{"vocab_size": 867, "norm": "layernorm", "lr_head": 0.00626, "final_lr_fraction": 0.0}
Each number is 500 + 25 x the weight over its row's rms, rounded and kept within 0 to 999. Layers, rows and columns count from 0. Numbers have three digits each. The size before them is the row's rms in percent of the matrix's.

# layer 3 MLP up, 960x160, rms 0.132, rows 45-88, columns 0-159
111:467514488471490518507520505538502490498503529464519464528487509505518511498481508521485531459529550513540495482542522452512504539489497494491529537498525489475484507507508529444499516501527487534486521483494534496509494528531475472466501489487524492468499505529517498527493474454479504487484485463543507457496494502429486450527524498478518457495534498483480467511488461492503530463480448477483521495494532521484449563488473465472531514490510532526504511515567488496484500479465497
091:522520514490508515539474553489493501497471488457517487492498471485519545456473521501497481503485498475499483511474504513498468507528490535499520494514456465511464522475513467493527491418534469509539501498497468445548486482489527470527471506472510507492497549467510483488467549507520508537539516543485455545495496466492471459519478506496494482495466526523507457528532475497473450544516500494530456515475523513521508485521505477503470484494514519504470477463479457497496495506507496
098:506483505488491490536481523437509458491516529501504521482470493496484459548468482530451571531551520501505482456496500474476479521538483522486505479489511480533489505495482553481492465512519486504562493486487514511532512539474489491504492505507483522512458478539497524455539566467466543489452490490514520489518480527472502482493497496500505514514503503492534495475534499533489495519453478474468486491529509480499490482506499508483452495472515506533545529488498506539513543505484471
107:485475486475548493491485504467498545502495517536466508478509512495495528484503496511510478506498554558491482508506549484537504486499496470504498509563466479503491486481501493473502502508495482508516461551513484484519501447530481480477496478543527522469464525522526542518491484478489451437415503503519500485537516515467503513519473530509528511490487487503517499490533483521516488514534496524487522519481508507508463513524476502513479542509508445516535524547463495450455486493467494
103:499475503513519474486514504485513503474516528440486452451502533505523505456506513523509470524563490453483457506513557524498547489502508548487510471531509476502444505489522511507542476478504453495496525480521461505489501492473509508530471506480515543526479488499472504497471475531501546495511519494496495510520458522468481500487496498518513479539507536482516491490515480488501489518498484471493508532505479547483513488480465557538475522503488525487440497519534452522491509456543535
115:471463511512502543457492493508507497497487516485522448483495511493502464441492510522518487524500501520529510517505530540546493526503483485476518504529536506478493505519525505529539487487500466501558522521521472510452517487489532440518491521489538538458512538522549486523481481513482532505458478505520479465475495478493515518526541492489502484515479481481479453516487501441521516517538471506503495464513472514491431541499515501506536487520456526499528458522515498492535496516472466
112:478498455502507480471486458510466503483503536513507483461494563526487504506514527524492518516500489531485516480510518512491455525509458514480457469494491450518528479507515507525479473489508502472495475521517484503494514447517491491519454498475549524565478461524463523473503482524511527476527456537512479542482504467487488530520508506507510490469481499451499490514545540508543496538493517548499490507471527481547478520541514502478478502489487479486544486540538459520473517481521497
107:516502478518524438514542503525513487467519505480472543498460533491504489560496500516503487504489520507532531523512499449459543499504517490470507490485516477502493500504536502481507506482500504543439499475529493439462451564481483520515540545584481509522514443479496496517517481519480548499489527518500450498482506494528487501498515514492483502467468530527469494505471472523497481509503482511509504522495466495502468503483470460524510480491503519521496513501491479503481554521470486
100:517503468517511492512510500461504550460499555539432514483512434507501480519449483530516525464531492544478455532509497485476456495481432498505538520516507517459522520472467529489487510519501510497489490487516519528511482528500515514527450517469544512489511500529451446487493525489512485519490509457531506545517514489504479513545528501495519450481502553507512516486487484477481487537533495493514502506492526520519522495509500494510506496547487505524477515524500495494467531468516516
093:518526522458473523503547574504487505478456465465501499472521582469480493468534518502472465492498514485531515494502482552484518488487499488534479519503518437495508477502467502492545511465529486482527492496472529459499454489530486503534496492516565505485515511485495517472522486507510497537532506530502484495513503473528494471496516516513523535453483516480527501482560488479479460494516507525496502518504508500506487500478514498489479519467486502502489541543468483531477450473513478
093:482522498520452508494449507468466548544506547493534478489478556497544525502519539532504448502484543479545506523514495521492487503508500511513487547508518498525450487514535465473479544506500474530505480466480521460489483493502522486477495487509521487533503462484529532546464474536498493462510494531494516496468537515512474482508491516468466471478502461503489506519489455471534516546493479447531500482527495481500511467534502510499496522499504483489538477523508495491520517559498501
109:495493469561502528521462444484513489511475521493512481498451497470462517505557467532497495487527531536448517538514483468521481519515507534516537533492496505499523503493453520492503494504490476482508458458492510511522487454538483502502479503544516518501484523542480505502523575492499455480474458488505464482504494513540547456492487500466521484491506508482480552526498483520497476522469481465491464522491516511502487508519519530511505479481479459523505491467538502462530500497484528
108:469494503532508524520503513542510510519506491521504471470543533484533513506471513517488501510504509497510444469510459505515465509458498522493474552498504490490504505532528495528535532495495482469462485442530512513497521513486464468524521516485499534532514498483505529497552488493514511518520504483549532503495476500442512487526472446501469482468577491497478507510495506526506491488479514469498526471493542550453493500518470454441481546495494542501509489515489498454510477498515534
087:506505524500542458511494530475494503489474462494538467513498497548485505488526520518473516538470506490480493538524528559439479519502499515512486502510459471468469474494535479472479477437521482499473495534461486525531473511471487481527502486474519525483538454482483503513446441477496506498531496519492508498496505487535451493498448511479490470472498434512502512457504505492549540498511493474508549524493487491501487487490531518499482502511477487466524527546488508480493514482487526
098:502531479475501444514531490507470461494483538457507510506519583494494505550521547529520529494479506476511526489532483478478518542487523478514491538561517480471508514469505478491515520500484496510468449542475543515504519502469494555540481551499501527486467479506510505485518508480526501449501529491488477492464511505529480500517446502481460497477498526521511527498494480503473512487497524542480528532514504441510475519486474532466486511500486480499510535494491501504491536512482540
107:471472502514528539500493463521509459427483499464526492502549543486504488472521478518465478448480512504459495504487455483488536494526498489489500525500499528439482487476460447512489500559525541489496471500538540514525481488514527517516492541496536469511490523529549520507489475480502471477527528507487506488479478503470491490527473516493499504504535497503513480515519510524509507496490493523468527466505478466476478523496501533475493479517495571455478486488452549510511498485522498
102:458472508510533499482468509475543513501490488514490489481481467508498505495513531554489528538523514532472485492547498544483508505458492532507473533537503483508490525454490529514519450504480474496526511524481457521526491484518512555515498487532537487544509482498441562528496499534491480514459485474487505460512515489511498500490485503494494524448489463491490502564501500529516505474531494484501475524485456476477564483478466496488487517550503536493514527476520489500488542473496471
098:515505537491497460503514509551482449522506500464480470524445490522495505501460490502489467516471475485529489512482528519473492474536542501492526535453518470513498506458521463515464473478540510543493500528528498496458488498515506514497515461509499489474474447532480512506477504482473527504521520488462476482509487509557522484517509523481513494459507502508484474488464523495488491485465527532524519502485518564470474490536498535539532501514499520520514504488451482555502506463437494
099:520497484544477475534494525494482487491483517507469513513510536474508461503539498487498495503471522440487522518484518507532517507466489479498484472497497512527497552473501470522478516505489467451515435513485505498463535509499515496527468530518525496477509518470499474493473526515477463549546509474475494559482505493551479528485461510501490530479491527496472471541505558464511503494476546519526456512480479488512530461468540454489478507505507546473496519488520493524499481544513515
101:490497494526493470526505512502535464456458487558478538538464519551540467508493516492507490492467520478522485482530501478446546509501496503471512503517499486502464527492543508427485473496504513487478500447519492472507495514482500487531507456519468500508481489505468466516546538522476477506473489529465527480521495453457453462473506489487530503510502527505499475513509505507525486524513511515553512508460463492484487493523512503482497513510509518514559486476548508523536542521495511
098:500513493508514518535496519492552525529472509501543472535525452503486489504498548494485454511491496484469498485498483515503430550489465519495467474534474495496489536492505493500476476495501517527538492499501446536532497510486538476508468503473489529514517503474465535468475543499527494556505482518480497470512527469528495481506478515528479537480456513495514542515500515491519494475485507449517503493535531455529534545482538516499495468514496500473502493530437482493497505501489439
057:537524522515479495522500491484526487499486509472439512517506513506493497486467502532490521524497524470491544529468450497482434528525457501532496527472508522490487540488538485526485545557502523553482520472526478503510479482488508535499518486503476482497537496505472524528466485473490468524500513496480487463456477496565518457528512512497454512484515478498507481472484444511510486502539541490494500498511488470493493467538513536519517478536495512496516499465541515524465546461501502
125:503548528498526533508490546477515540498484548520549502507511505481489473515522479510480534498492501501484489456484479509535502472524479521549480502510476508460486501521502512503440508495467493477455474471520499540526452537460466567484530472478500547478475490475488467543498535481461503501506494540486478454501507531510527485515491477462493545509540525476473488483495483530508486513492449514480518490493491462481492477491490505479514534541512503506538527472485507510502457473521520
108:553505524495518494517463544519507493530491483491429475525487475477510515579484523503506444538510495466516462482474515513494469480503500513523502461521493521490469522513483486541502478516509516518509481509506460482501499496461499487475518484524458506521556497504504486484460530477486520532477521507484511510476515509496512461493513497493460520496483494500490478542531503484545457461529502470539484469500505513522553492495460497503509505504548536552491539482505507519565466522517476
087:502524505533511463519480492528539500493539511497508446552505503486521435492482509563489488547532466493486524512490509502514528531476511473484450477479573464531497497520480527477509490481500535477474524503523526495500502523498488524464517518488483471495484506457559470500493504514493475496489543448491505472504483488495493502491500485503524487456486511507480488504470478538529458508475492528496491555526491455524514495504509522568501485470495447497525456479522489520510502496483516
110:492488533494504486459504517531475498536509508511482489500478499490546501514512548528518510501506469532496486572513452486535506490490488502484457491527499480500554513509505535470497452462474510488516546442521487482531492520536474447484516474479508522526483499493486550507494539505510499496461471527482483523519496482504492512524429461461448511504536495524490489549494470479482485511502501489520516501508527555526489523510501491508457506503543515523532529475475515475503492471454502
106:499477539513512518500509490479544542490521474484426488477456510515508498501466535512483476503504463489501491489486493485527503528517526542552474515540523499462481491501509468517504515496463498450494500520526534535549504505515510477492475508500504505561515522499537469464479509464483487489503537485460454520511469452507526467501494497455531476476502531513511493481508456470487516519531548487489501540463485520537505530517516476551488508486466467516489515512486513505501498438490521
120:442511470532475509471443543516472525473533457538511494531554543502490491500455485473490530480500530493486506527505499470532535479429540518518475475534468522527469546478504482469464495486544479471542468529538532484523516484525478476500513500507505484476548508495510514499489488520495528508501518508496492491488496479474521480522531515483509487504467507492503544521537520464496477499535515490472521479524475510465515506492506489493509502488513508511480504498422508511530549492507512
095:445470524502520469501480517502475521550458469544490517525501530470489468528471490499459508534464510535493550472501526518528483467505491443510484495518532517520503562520480502474469482473533471526524506530516510525479469506475544453499524477503480483514492519480535482502504512538483510511517471497503501502465500530524509516506470474500537542496506517492445522466541489507497505474491479484495504511466467512544483473498489520450505529515511506521465538535508524498519488440480489
093:478517462527527545515476485477488453464512497471523525506486507486489506516535526550519523513531503485493513499458480465488496448496494491460461484513487481459505489525496477482508499506467492508509473472517551504497522503494493521516477515477485497517489527472520532490543527516483487514493452473468466457518492504502485518498494497501489504466475467444500549516483490513509464507519536527487502477503448516508511505482514468550467479527508538547460531491443538482549513540541465
096:521472494497449516475506508511553506467494473479474494443489502489525480508508524507522480517498472533519493522455491478550479482511497484490492486541502460519482499502526549503496491498464485473478527546531508443470530525504493558531472510491496524475500521514535511472510497505466495561511497471448455469498503519492502476502475478490485541558502455490465513506501486490494486501527499461533475506464512534569502501500534478517506501487462513470511518497505445510487467490493513
108:524493456517482494527509470519515501516486464532516514501504525513493518482481473524503509510538524537470541497476509490455465511482519526480503473511469528480510473456484494478526524537507520485504480492495558511474479466495529513476492497519471505477503468522508455510489503492485433538507471493559504492529465532538486523511492560541506482508524504502495515499549501543526499479493527499476535449524487428460472488482542514500474473506494501463495532482502522463513507516545510
101:473462497524517478498486510489527520479522488476515497498496467499472506479529519497474469431524497512562459531527460492468527520466486477501500486509510484536502509470493471511500515545541515529532471464546488497491509468466491497565480522510518523510497529528461551525459486486495503478512467489494511513529485520498482511581510518538498511477474486487499472479453527504514488492505481487456501453513521543514482474506489496483519461497557528486482475515499524501476466520487500
123:526496478515489485528501518494510515516493474523541497480518546509498464489537463540500476546474485516497544502456484462468511498470488465544469476498493507482469495488506485515469524504522490502492493481570483524525443480513482533492499478486475522513466489490459520493459544507467536519494516511506472527491514532520536488488461473513471479495536460487518502559502529549508496496491498507532476481516553507531497510536496489507508521511507502470503549526473467510479430508504465
110:502498515509485519428482530508477497496506507516501531461495499505505540499444494539537479525524454533504506516480478512480509472469552514531476523497527503554512470537499501502481503462463445492477462504508481504496453518511509442507488539483503503445474506485522548490524492488492513543471554487469522492493504477526485496522472509513459518507480478540500521468506505485462466505529484493507498484505500508504455495488488512500471535474456500484500460519452507492508466561496510
104:500532435561454560501445460500515507466501499470477501500556474487538501498482483545535495452534521529450515475480490511483497489464509496491473501511476493496475515530489513454503480493509486515503532512511495466533510510528520518519506512465487479478548529504529484525497494505508497551522477469505527508483474517486536490500476524481485522517482516520480493485506484501515442501499508494544525490515495460514508484481493484478466472502502552492476524516512438505525436495514475
107:501476512478482536494540488491498498493451529463509490458510480511533443490518435535463551494476460527501485489542475482491494478480453481476495512533471504506520509510518501504506478512463507480531471533521478491505491486521469504491478472459478519541490501527489572500498548529544507519484509559539471457525486501517513474530468510534513526497489458493524493502493505496486503519515499504494471498483457468498445483508527480503452525522512538486528503502488531537484480503517517
082:521504431512524545520453486488516482486507455518502511512493500519525540551495497509523491498497525525478522453512474466469501501528517476519503504513479476528458527474541504516492533543474513490524488510498552454474478489496547472502501493544487508516497455465516518497518501534514487505489476522490491516448482501498507494525495471518458477484497462484511529455482458505504517539535479486489508462487514515504507427570494468495497479482501515488527493489473529497525499557512481
111:537490481514506496530481482503510481498490512463503512543501515492468523505530495519527457555534492524526476520495508482507470448476522517528467508510461507501429562489470501478486477486485484521452502487494445533510474526508478520489468501516496537469497493521480522500490512493449471510536511525511512461503498507536513492502473507478509494481485510488455488519503471482515471503490472518566495510508506514543519501487531483531469565563538477513482500485449463506527489525491472
098:539465499512466512499482498485522535478489504512506499511499469518473452547480486497489495492533502539507463490494452490461541516462504478505481541469489522492509514515464548481469500512523479507525490522532514500512492485525501523466443499494481468525497507554478499466514503491519485507487497500525497542514451487489526474538507483547517512506495450470539471474523478544498454498504499469441503473509509489467496524505542512451490534480499490539530507519520567499481516475520539
126:524524485482554540534512486501511533448546491490489501531491501534457488514476432503460494519474500509479519502494519488500492531529523452487502513509464508472461490540495457489408503487474524506485494506538509514465505503513479532492508477490488501520489453470501492493485546531464460530477526516507498509481506502491508472488523496516497486506540531489510500505494502534505468508538493534486495491464477496536523548524537488488456500485453522485498474515441533519476513514476520
100:523505514519482511519484498460487497507470526511469507506470516477488540505542488541521475515528481530520482515563517525477510507548512553498476506469517479513499508480498485524553479494512459509539512502475489504486502444493527508509465499453499488526421472525476526537435499494517499495515462544502471503467462493462506485495492541486461482479471519492489491530507538513504461467470502548487490513469513538476504509486464487526468503460471542488495511483514499472503493511486515
097:512492481494483513528494474517507476473492487475473448466509482522506497490528455504465488469474462496506507474518504541514539451473518491540528536512495478508445503514526525497467480489467495468493489469500520460486494531495525537461536510546490508481490508492498521479465546507504490535502553514496445486527492492516520490531495501467520528520502457494459494477528493470492505531488480524464494494509504468549453463535517502557533480503463512519477556467530484529508488515484509
107:503506517509499490511493528463485461504518520486498492535454474522516522558504480479499482493515527471489466503482456478469512492501529526501539490522481476485528527458494490475525564491574485494532515479532468525485473469472478449512526462516519523498514455524501518527499483472487485530495483484499512515481496501513469511457498496497518501484514498545489496483496510509518455565478504516492504511531545509506527465444533470519471538503491469529517501546435515516505529506512485
# layer 3 MLP down (transposed), 960x160, rms 0.0911, rows 45-88, columns 0-159
112:490527510508472522513423486493509509494514522498513470493455499496490475456526512490515478485501544513516519512527509501454495514481515524518514505520510471511521540549507520502490487473505486509508541531495519482493531471500487473533485506508492505427531539472556504554507560501553502468524499476479469473460470485461500519524483553503518483545486508489479483517472492465469494463484475512477531481519480531519494508511496491502553495496507433513512488463526466483486485485515503
095:486496490472508497497504499502498495532524489551490519506506544488473515557526486524504490496499499526503465486485506508543514547480477497550476469506479473503479497498498489532461485521514474492496471531494547493530436540503508493474467522499549470539475514476460527496485494532483521498503491505512524448518474501494442477522474519528494485515494483503512455471540505467507449492491493472482514499467524505507529509542509492460499521559467552524492484458533449505480465491503540
099:499515486469533513453531509522517477451518500505514516487482503483550478503468484519478519510474474508542488484491472490539457552479496509449511485506508510505476533483492552496480502448473482493526499537481489496531485480512477509553528556484512491520537451504501522538529521510461497487514492505517543542501454486488476525511483546462533461502500533462465497489497521532483497507459505493523465488504491485465495498462533473489468544514497528517530495534478509502468506479510533
097:533528502480532530474531487500477578461463481479501489521495480517524523485506485489515483493483509503510522486497495536494481471469504463476479449494460510497521529496514503468484535493512514465513504492489457464539469491512481536512479502540504489483518496512500474530527542497497540470442474521494523477514503479448507500524554524562520519496470516515514508514545500469502473487483490542481529506508467497517506518478470503514437540457542465503510517553495484474506524516490487
105:502508466497512519507486497486512517484460492539474511493523485518505492510478484486501528504473500526486491447460501483509480486472477470542505504484476516529558429469489517467501525521517502480471504470514471514502512501474594508475517478514489556460477527543530453503526463491529518492518497492503507500485506468495564492553529489502521472520501482478457482486519519485495496568482514491478534528460517493517508464498474497466494515524473528484497479524509494528513526538483515
109:490540512522482495516456490457500534514493499496518535463492487484509518455489443509495510520509477498493487447516521527493489555478532538529510538508528491465525478529497500526453482508552509516492495530471490512497538515497481466508491541525510466434501536504531471531494515481544505480509454507504463456552507537489467479467509534487479462547456485510462502478480483502516538521478476515535516515488487536502512547477505477493493489495501498485522487470503510510492504526509462
109:501505501513523504501483464500468502548533553477475459496488502494513515514481465472540524507500489432489492454515514547497489468504499519552487481526511470540524488509480457494496483518453511466507506511485553529476504460482444511523446525499504507516522546465508462505505492498507499490496487539506524446503588522504528507482523544487501457490490518500474505506513500507490455504502505544503509485510493526490493512476450518500503481499466493513505476515542479482516501501553502
110:498486497502550459501486498497495517504511475497485495510512566492472506524454516491511474481483528492476463486493507472520513471524499495470546523464504519535483526503485440553522477491469474504462465525489495499468507518534485524483502522519533503517535510479529534507525478514498519536509480537512456491505475484501469490491476490506521529468477488503525480492471444525513507496512529492505512501481475481512490459495481452487480492561506562472485528535559496533446538514538516
097:534530509479503524494522446463524462562498505492525514485499504483468512482545522478519505511480442476507513528528519493481540482507541497541500473458502475486546449537514517500522518526517497490519469498499496457487503498527514476489491522546480486497467498497517511526484522502526511511517500515538484498488485571491494529470486509437502544504459488480520478456512499494490500527507511525545492516507460482495531459446476500483471499457533479508508501464509521478522494465458504
091:470507539419517513493523504498494523472483484487513503475567551508546510500502524497450421492504505515495488483485479547514444486482506474523515551491510484510506488507502511474505455487479504492535510492497537477507518528542500501474473505503489471482475537495456481511542485524499503496453519522515505482534551503516524533481528542502505531469489463520505469491470493513513509482538474549508493512516504457522513487472464512510464532468484499538479497492486496529504496509475475
104:493510478497461495530452518458482525513533536582502507483496533464559514486505540535456489517481498479496514502462515535520527484531472522519532529524498453494505471508543473501466528486519513494505460469498533472483495511484487503471518497488538515459462524462516519532467518502506483517500500523514500499501504467504509528507480518456506489501512456455503498520490491484522467506502490469510512451543496491493466442528507527529514485527503511504517488484553467457516473520480506
109:555477507485518492525525528506500468517539485514486478462518542491513510501503525502467485497482549506486524485478507476544526509496530465532474506519442490497550528504492522508515478462500474513514496526473508466509495459507517511477496499521552552504492482518519460510448532504504531531463513444534486498499515495547522461495508491471521506506496473500502495445502498485497454516521486497478488553519447519519549502501456497481476505519472500501515472507462442447491506493508516
105:455505490502527481518532520491486464512516502525515501505502531506499494516468502527484474507525551480531506464499474501497489513462497518499501553495555496514505520503510499515546536477464516484545541478495522514460527516465473496512534535488477523497497434448496485503497490548525530484512515431509511499513511503462458512510524464501475540499530514478482533506486447487475509502489490480481483499517496533471529488498483474517489527496520513482506540492527470423446483461518490
086:465497487505547506518531523487506455490451502486463515504521529523530501462428500511502518507483479524492515507487542473483537497504500544531476531519469497511449462451496475498469491483514494502456497448528506524534495481471523522492507517468529524501508502485506521516556488503508506482527496496520514536493478497550495472484463489472488507525479460462490513491501536492527497505512504472485512539469457458538487492495513509522495499487495464498533551563494487521544495537468531
090:478510494505542446512522491512469474526447510437494486534512481508443472515477502498442495490483539492503511504475502526481482536521507532505486505524521532555503534538482452506491544516493496484505499531466508535479527512478507515494480539497519499517445474519503516488485486485492499461534499477485468520504481470514458526473492520481539472506451505467515530496521521480476471504529544502522511531494519537501461527475473496492479515484523508537531484456495560513526482517503507
103:503477494506517526488513480554528435470492486480510492508529549514495510450481492533496490473473560509450511490490519503518528473485493490488460500511491526469505487505489477504504503538523533519501454496512509497504476454543500502490476517492522490491452481530525532483496461486501461475508505546517515517501463467532500513507452507450471519507530516518515500500506473519523508476514462519497515502477453471485460494501491536511476474516500585509524533498559530514511489484547510
099:489505504478509472459508479470535496458484524505520483496484515516482492514483502485510480509508543507487479535537475529445521474513505494489514496512478493509512508493497495531551517518507466462550504522487457507521481496534492531475522510522493492524531476487462494577546465546514544436497516500491469469497504509505497487487474516492463513455510509515519508545489515494496538471541508497499502549508452453487537520450491519476499498511548518464463516486458494520455501508480479
112:487484499510525488508516519492525497500492517529447511568449548512481491498484485500551504516451471478511525498465503496518502494520559531498497490482510458505450463499506467551508461491527494513504482495528456480512512476523510521500493535480508467475474495487498485513479484546491487515564521506452476491538502503500508512475490507519532484487473519506457484530502486488509507479488481502465530468476477462522477468526494471513494516510521558506475484465552483562527492537524519
097:476514512502481518482469481545463497503520454492548528498495457489520552501538509508495475458498523532483501464508480485447458532493500536488536501481492514520489509539495495531504551487522532525499522509542491530497485499497439504493482506481461519511482540516551537499518501508484513436488487486477512471502516536510514465477533528555499476472492511512507527497486444487503494486495484497515526522523509491496514519521496506505517487490487497495505482453491531483469467406476510
098:434510548503476505491525483519499464533475488493476476445521505495502474504478469448474490531520517475492506472536487493541533475475532523541495504486530526498498478475486477519504464511539531457488568483469523479453502478488493509479472451539477518546545522506520483466489508484494497533502528490517492482481492472469506530455527476492513516519531491544532470496477510477532527493491484483521487522516516535525487475531485518502456479492538500508498514491520541481532506512522526
095:548523495542519515461462516518528452505493491531523484487515510541500458501494503503476491521498526464501502484493536469486509500465501500482489541458497523502475526506499498573522459510437497531508449528500522490478514483505507483495476548542530484488500505522466543485480504524508554495486512484494497437504502493487495478479470485541508477508543473499500502520475536435491486476481511485518523516514503516486461531489510509504470518491466548496493537483515528511470531483476445
078:495510489514454500535499477497545509494466513507444501513541514512496502487465517531498501521505509474484533510491516473505458526518494508533479532486515498499489521496527436534477543518548492515508476496513475500496476487508483504488514497464530494499499468501486543484483505474474493516517506515494483483483482469569522478519497516470474515495495491533490462494487444511508484489538497463478516492474453464504479457547493531531502465524493526498526513480622488490484527498520518
114:530526490516523528518515505516473513513495485469483527492476496488454473519478503500528548513493491487499540549484453500503543545478536514526499499483482500508490511464520494487455510504489485470467482524510507503507463548499492522472528453515534545543498505499488470478457533517459519504464468505495478473471476479487504473474438446509562510532526483496486522515479514477476469511482512524496474483507492503514527500526529523490517528577500451461543515504498500489514508503473504
109:474494472488504521490510511504473507501492490510533525514451472515505528488468494502506539468490475532482532509507464505528516530479465499447487510501498476473513511508538486510507489505511512510489474498510517517524443492524472513546499494503510511490502481527468555490519478477528517469487451547508500486496484550515525510531533535518488507507526498464500522493484488516491500518486505487479486501542560524492426568483496487453470546508462540512522491458470451549471463487491519
090:507479499485477523530497482531482522534511504479526524484508520524470503523503467514512554509503456515470465472508503483494504500520493494502471482435519488462506511523488511497491519460501533476497516490458478527518511508475518495522476421506538479469500475499553531512523461505489466505488496514534521488508478502529522507516489502477469509509531494491496498471530517498474551513540504540528544429509480441527466492496489484507472509504462492505530495514529509496549462571517475
101:488484557523490494499516467467465526519502503465538463491518476513488515503480457482486473467493523512501495539488497455509522475546487427482510522524498480525500468496514511489505529510437538540500511510534505518527503510512507446506499491500517505513546509515509511564486507502488469514511476471516469463482522518459507503500499505555491513546521477453526483498522501519470483507505540516474498510527495492521546513451517484466482513483494517471483503467430512483542534486512481
106:547513543529481473463539439510504479481479513497505557501447492529470493469524497535507515479495493504525534497495520427526526505529536490466490514493485480515506439474526498505546513527485483488520495488473472516491519454501554545514510470491495505447487504488509488500473484491513493497493478492492538447465516531477525551501495532505464504502540524473513544446512490461484466506476490526503505490519520493481511507527512507480476477519545487514521476504489514532503496498481526
115:494470473478462498513512478490493524537513474533504500509484493485465491499511519514441504544521480491481495472511457482494486467462564524502487482526477510457511469522507531458502512501559508484513473466482514465543492469525466518528510494493528482518524549546436524473498542489503495505497528547515494516490481544482475553481524489487515544510485532503478520538514521516542544541466502502482510485494491518458460487491507478496492460522491477514460509490521498515482519506479486
086:527482474459489457500516512528481488459500522533517484525492530485519515468521470473538512472491510512509439501537476532497463508544514552487530530450455550480558485523525478512481513518493516487437513505509453503490511515486498504521498532485490482522519500501496432490503501466489505526506511485484496502509501496506496502447517515479465494473528476487526537514496485511448455511526516561468506516526481501506540503475499511507519542468476462472508516506485552490501506506517522
089:530460536493512501545498460518521481464488479515536483511528478467488469501494500512504502527507563508531473496537522489511469498481506468508513452492489528462516504532522471525505489547452441550523515489453483466543483494515493495484511474459523481506536521485498489475509546482536480509492500480538494535516493496501523478533458522483483510480477516487514548480515474501478479477533474489516489530490483528501512481510461445481508471490504515488519483486448554545504507499496539
096:517435485470465503533486485501508478520525490551457514499484461457513473489489473491544498528512500520455524504494462491527518507482509492498474472469465510535533557482490493496491497485521486561451491507515485491467522483512485537473507513480508519490483501531503497492520497513485427519510474493458505520509481514565515529512501506467496472487497488455477492567511513477507499547475529496526516538510519474540541475474481481537525524473499520477493522493479493486521499535521525
094:513502518471543526511554546494440482474472505506489490474539531493500473538516492523500505522516495518506474516542488539568499525498467538477507518509475475555488522509486493474474508549511478448460488535537475486491545498536510530459511470513526482536474505496497525488517506494516520469498477486500489482492497515464499497493495457498469505505482501506515495495507521466514494507487465482503471460451488527460490525490529503502526534451509536510503451464454470529501504484515535
114:489500503513524512512501486497527483549464488466485455522472531543518463521474521505498501472531474543471481510484465508436484519509518492487474495508490474545509531526514501471520509518465471523502481491481471521493543533505521544527475537508504512460450498501475502456528478448547502499503473501493492501510488496490505506500477487503528496513465515493490505530468518513487497484495469487484487507478530521516507516490533477464453527521522506496458510472600479558475506508501546
121:526477517487462443515492523524502465497509476459487508502540513493494480490509467509514511525473511501495477458451476450512502520500513496518497521533492493541521539468502506544530539531506546491522469493531522484507462468535511512484494432490506523487478467471543526522489515501508496539479497528496444531473475511500507492520476495479488472545518464486504478517511530512481490479485520520546473484483500458539514485503496508508538561509510498507469490522516466433493477472509537
095:561505476496487504453500468523474504546478490496547535509476507541487493504452532515569469487473457536487505497479497523503534482516508485466507510478512525541481513507505485491511515486521487510469480487481504519503490512504455478515487478470508509454456504484510516503473466528492504547478539503455480527483562517494490494496523506524490487520510511520527479501493485438527542501517449483454541474484514474461521503510507529457517542499471484504482500490492516482537480547533498
104:511495437513508566505474513526549497469496469524443473485540503493479509510472470546531497495525521509508515503505509469507504507463505473520473499532489486506462511510452485529490503507495498502505487509488452522478505514540501491494489529495508516488512485481520514518477472489487493532517472502516524517499480496523528501498462508503481517501495539498526489457460466521570442505504484492497491478512507468523513490534493473486461463537501539519498530489584461510523433535506475
109:509548523466523519525484462452486491479493560484487514494543458479507494451503472540461486478487552537512500482530503530466498524506478513515514498497496473517500502517466516490479468502476501470557541528503463485520491442518518524493523506538557459509495473555456494457539527483529471469517472509505521521516521516526514500476501518507510472516490523496477494532509490468501513510521494475527478484498519490490449504497476449503536521510494472475486522461521533507503481508507524
091:481513496521487492510506513513487541505462474501471467478514583516500458516475456527546535495499498526490503508516523489544482499514470483499496551496525499494494488497469513516469546481534503493528490488496496512498510505528525485493503499461515508535508506516465503501420489488534475479479459492489473468497506497505494526517504490467504491529498466525519466482467473523519503523525553472477521451496441530502440460552489529522489491486490539526530522512526455493485481522511470
103:547501506498539496499530510497483502506511493507549555519475465472458527439537503488490499528483459496530515484484445541501487477497521486531484508485492474506485571493474483484516515488508522508466510492497464520525548491549506486489490491512490489513483486528482514534447497486507495518509492522500478520518482539529490511480518523497532499507513471460486519492539522488522537457480507465527474484472487486527486485462565502517481506518465505490495443494434472482523487551489491
105:512548517495538502481462480500541515525487497508465546480541479501457506522511470492463485496516480567489482532500490472495508499476501551517498488444517520500523536509518507512450521469527487504517467534496501482527538465490508499514492523500478507513495516519485521514481499496512503458495462461491529556506512499499523502490544463532514508500472513524521511478425473551503469502528479466478451486508465485475459491505467484510481507547483484476485533522504471541505524469514515
113:548526480500504496498498480539498518459524460480507486509477506524509477446513497469480483550474514492526501519466473483514505491500534489513504466482485497461451444519527476520449537459457542503509495530520478531479536494513501529560491497537494504535475492474495467499486530535466464501455538497512496492461509484478530465499514447469485511542576531512491502504518496484495537487497540519494501511489533505512503499522490514508467493519482463467509516505511536503512517499493534
097:529475408545496504457502553502460508499482556495541497484510457546489493516510424506506493474508488468502509501486498488465532534511528491520506464493468522472502470481479474508508544513541507504494482496513500496498503511492497477501485488460531467489519486459514492508526470548539507496495503511509500493534531493480476513497561493487526548511504491505474520499542482516481488459509528493522515539478486474497542525515474511457507489538477472479461477525500517477501519480487533
105:508510500527533452502493483513456499507487498488499518507476526460429572475474499524506511504511535494524519521484468479490486495490491502512476507518503494561522516488504445473553494520521499469489515531468505512474496489481517481523507469505511529455456461526534494510574501472463532494498477490493514467501517502533484540552517525545489522499483493509476476481514496499510507486512471514558484511480492530512480485484498516480561478505520471475502492499518510442497483510497449
100:518546543513525522469437501491469492498484475477517511488468512445518488499480509478488492493518469519491454502537463532518515482508546506503514487527513518488513501543510512515497520526497531517501520513518552517546509464504503482489495492527498495499511479472496474562510507493479511551480515461532464502478528495495491479482477484540503516529482493513549536486474493507488478476485451517504461517514488538457477476421536505511468490494448463534511477540464503508510521490493469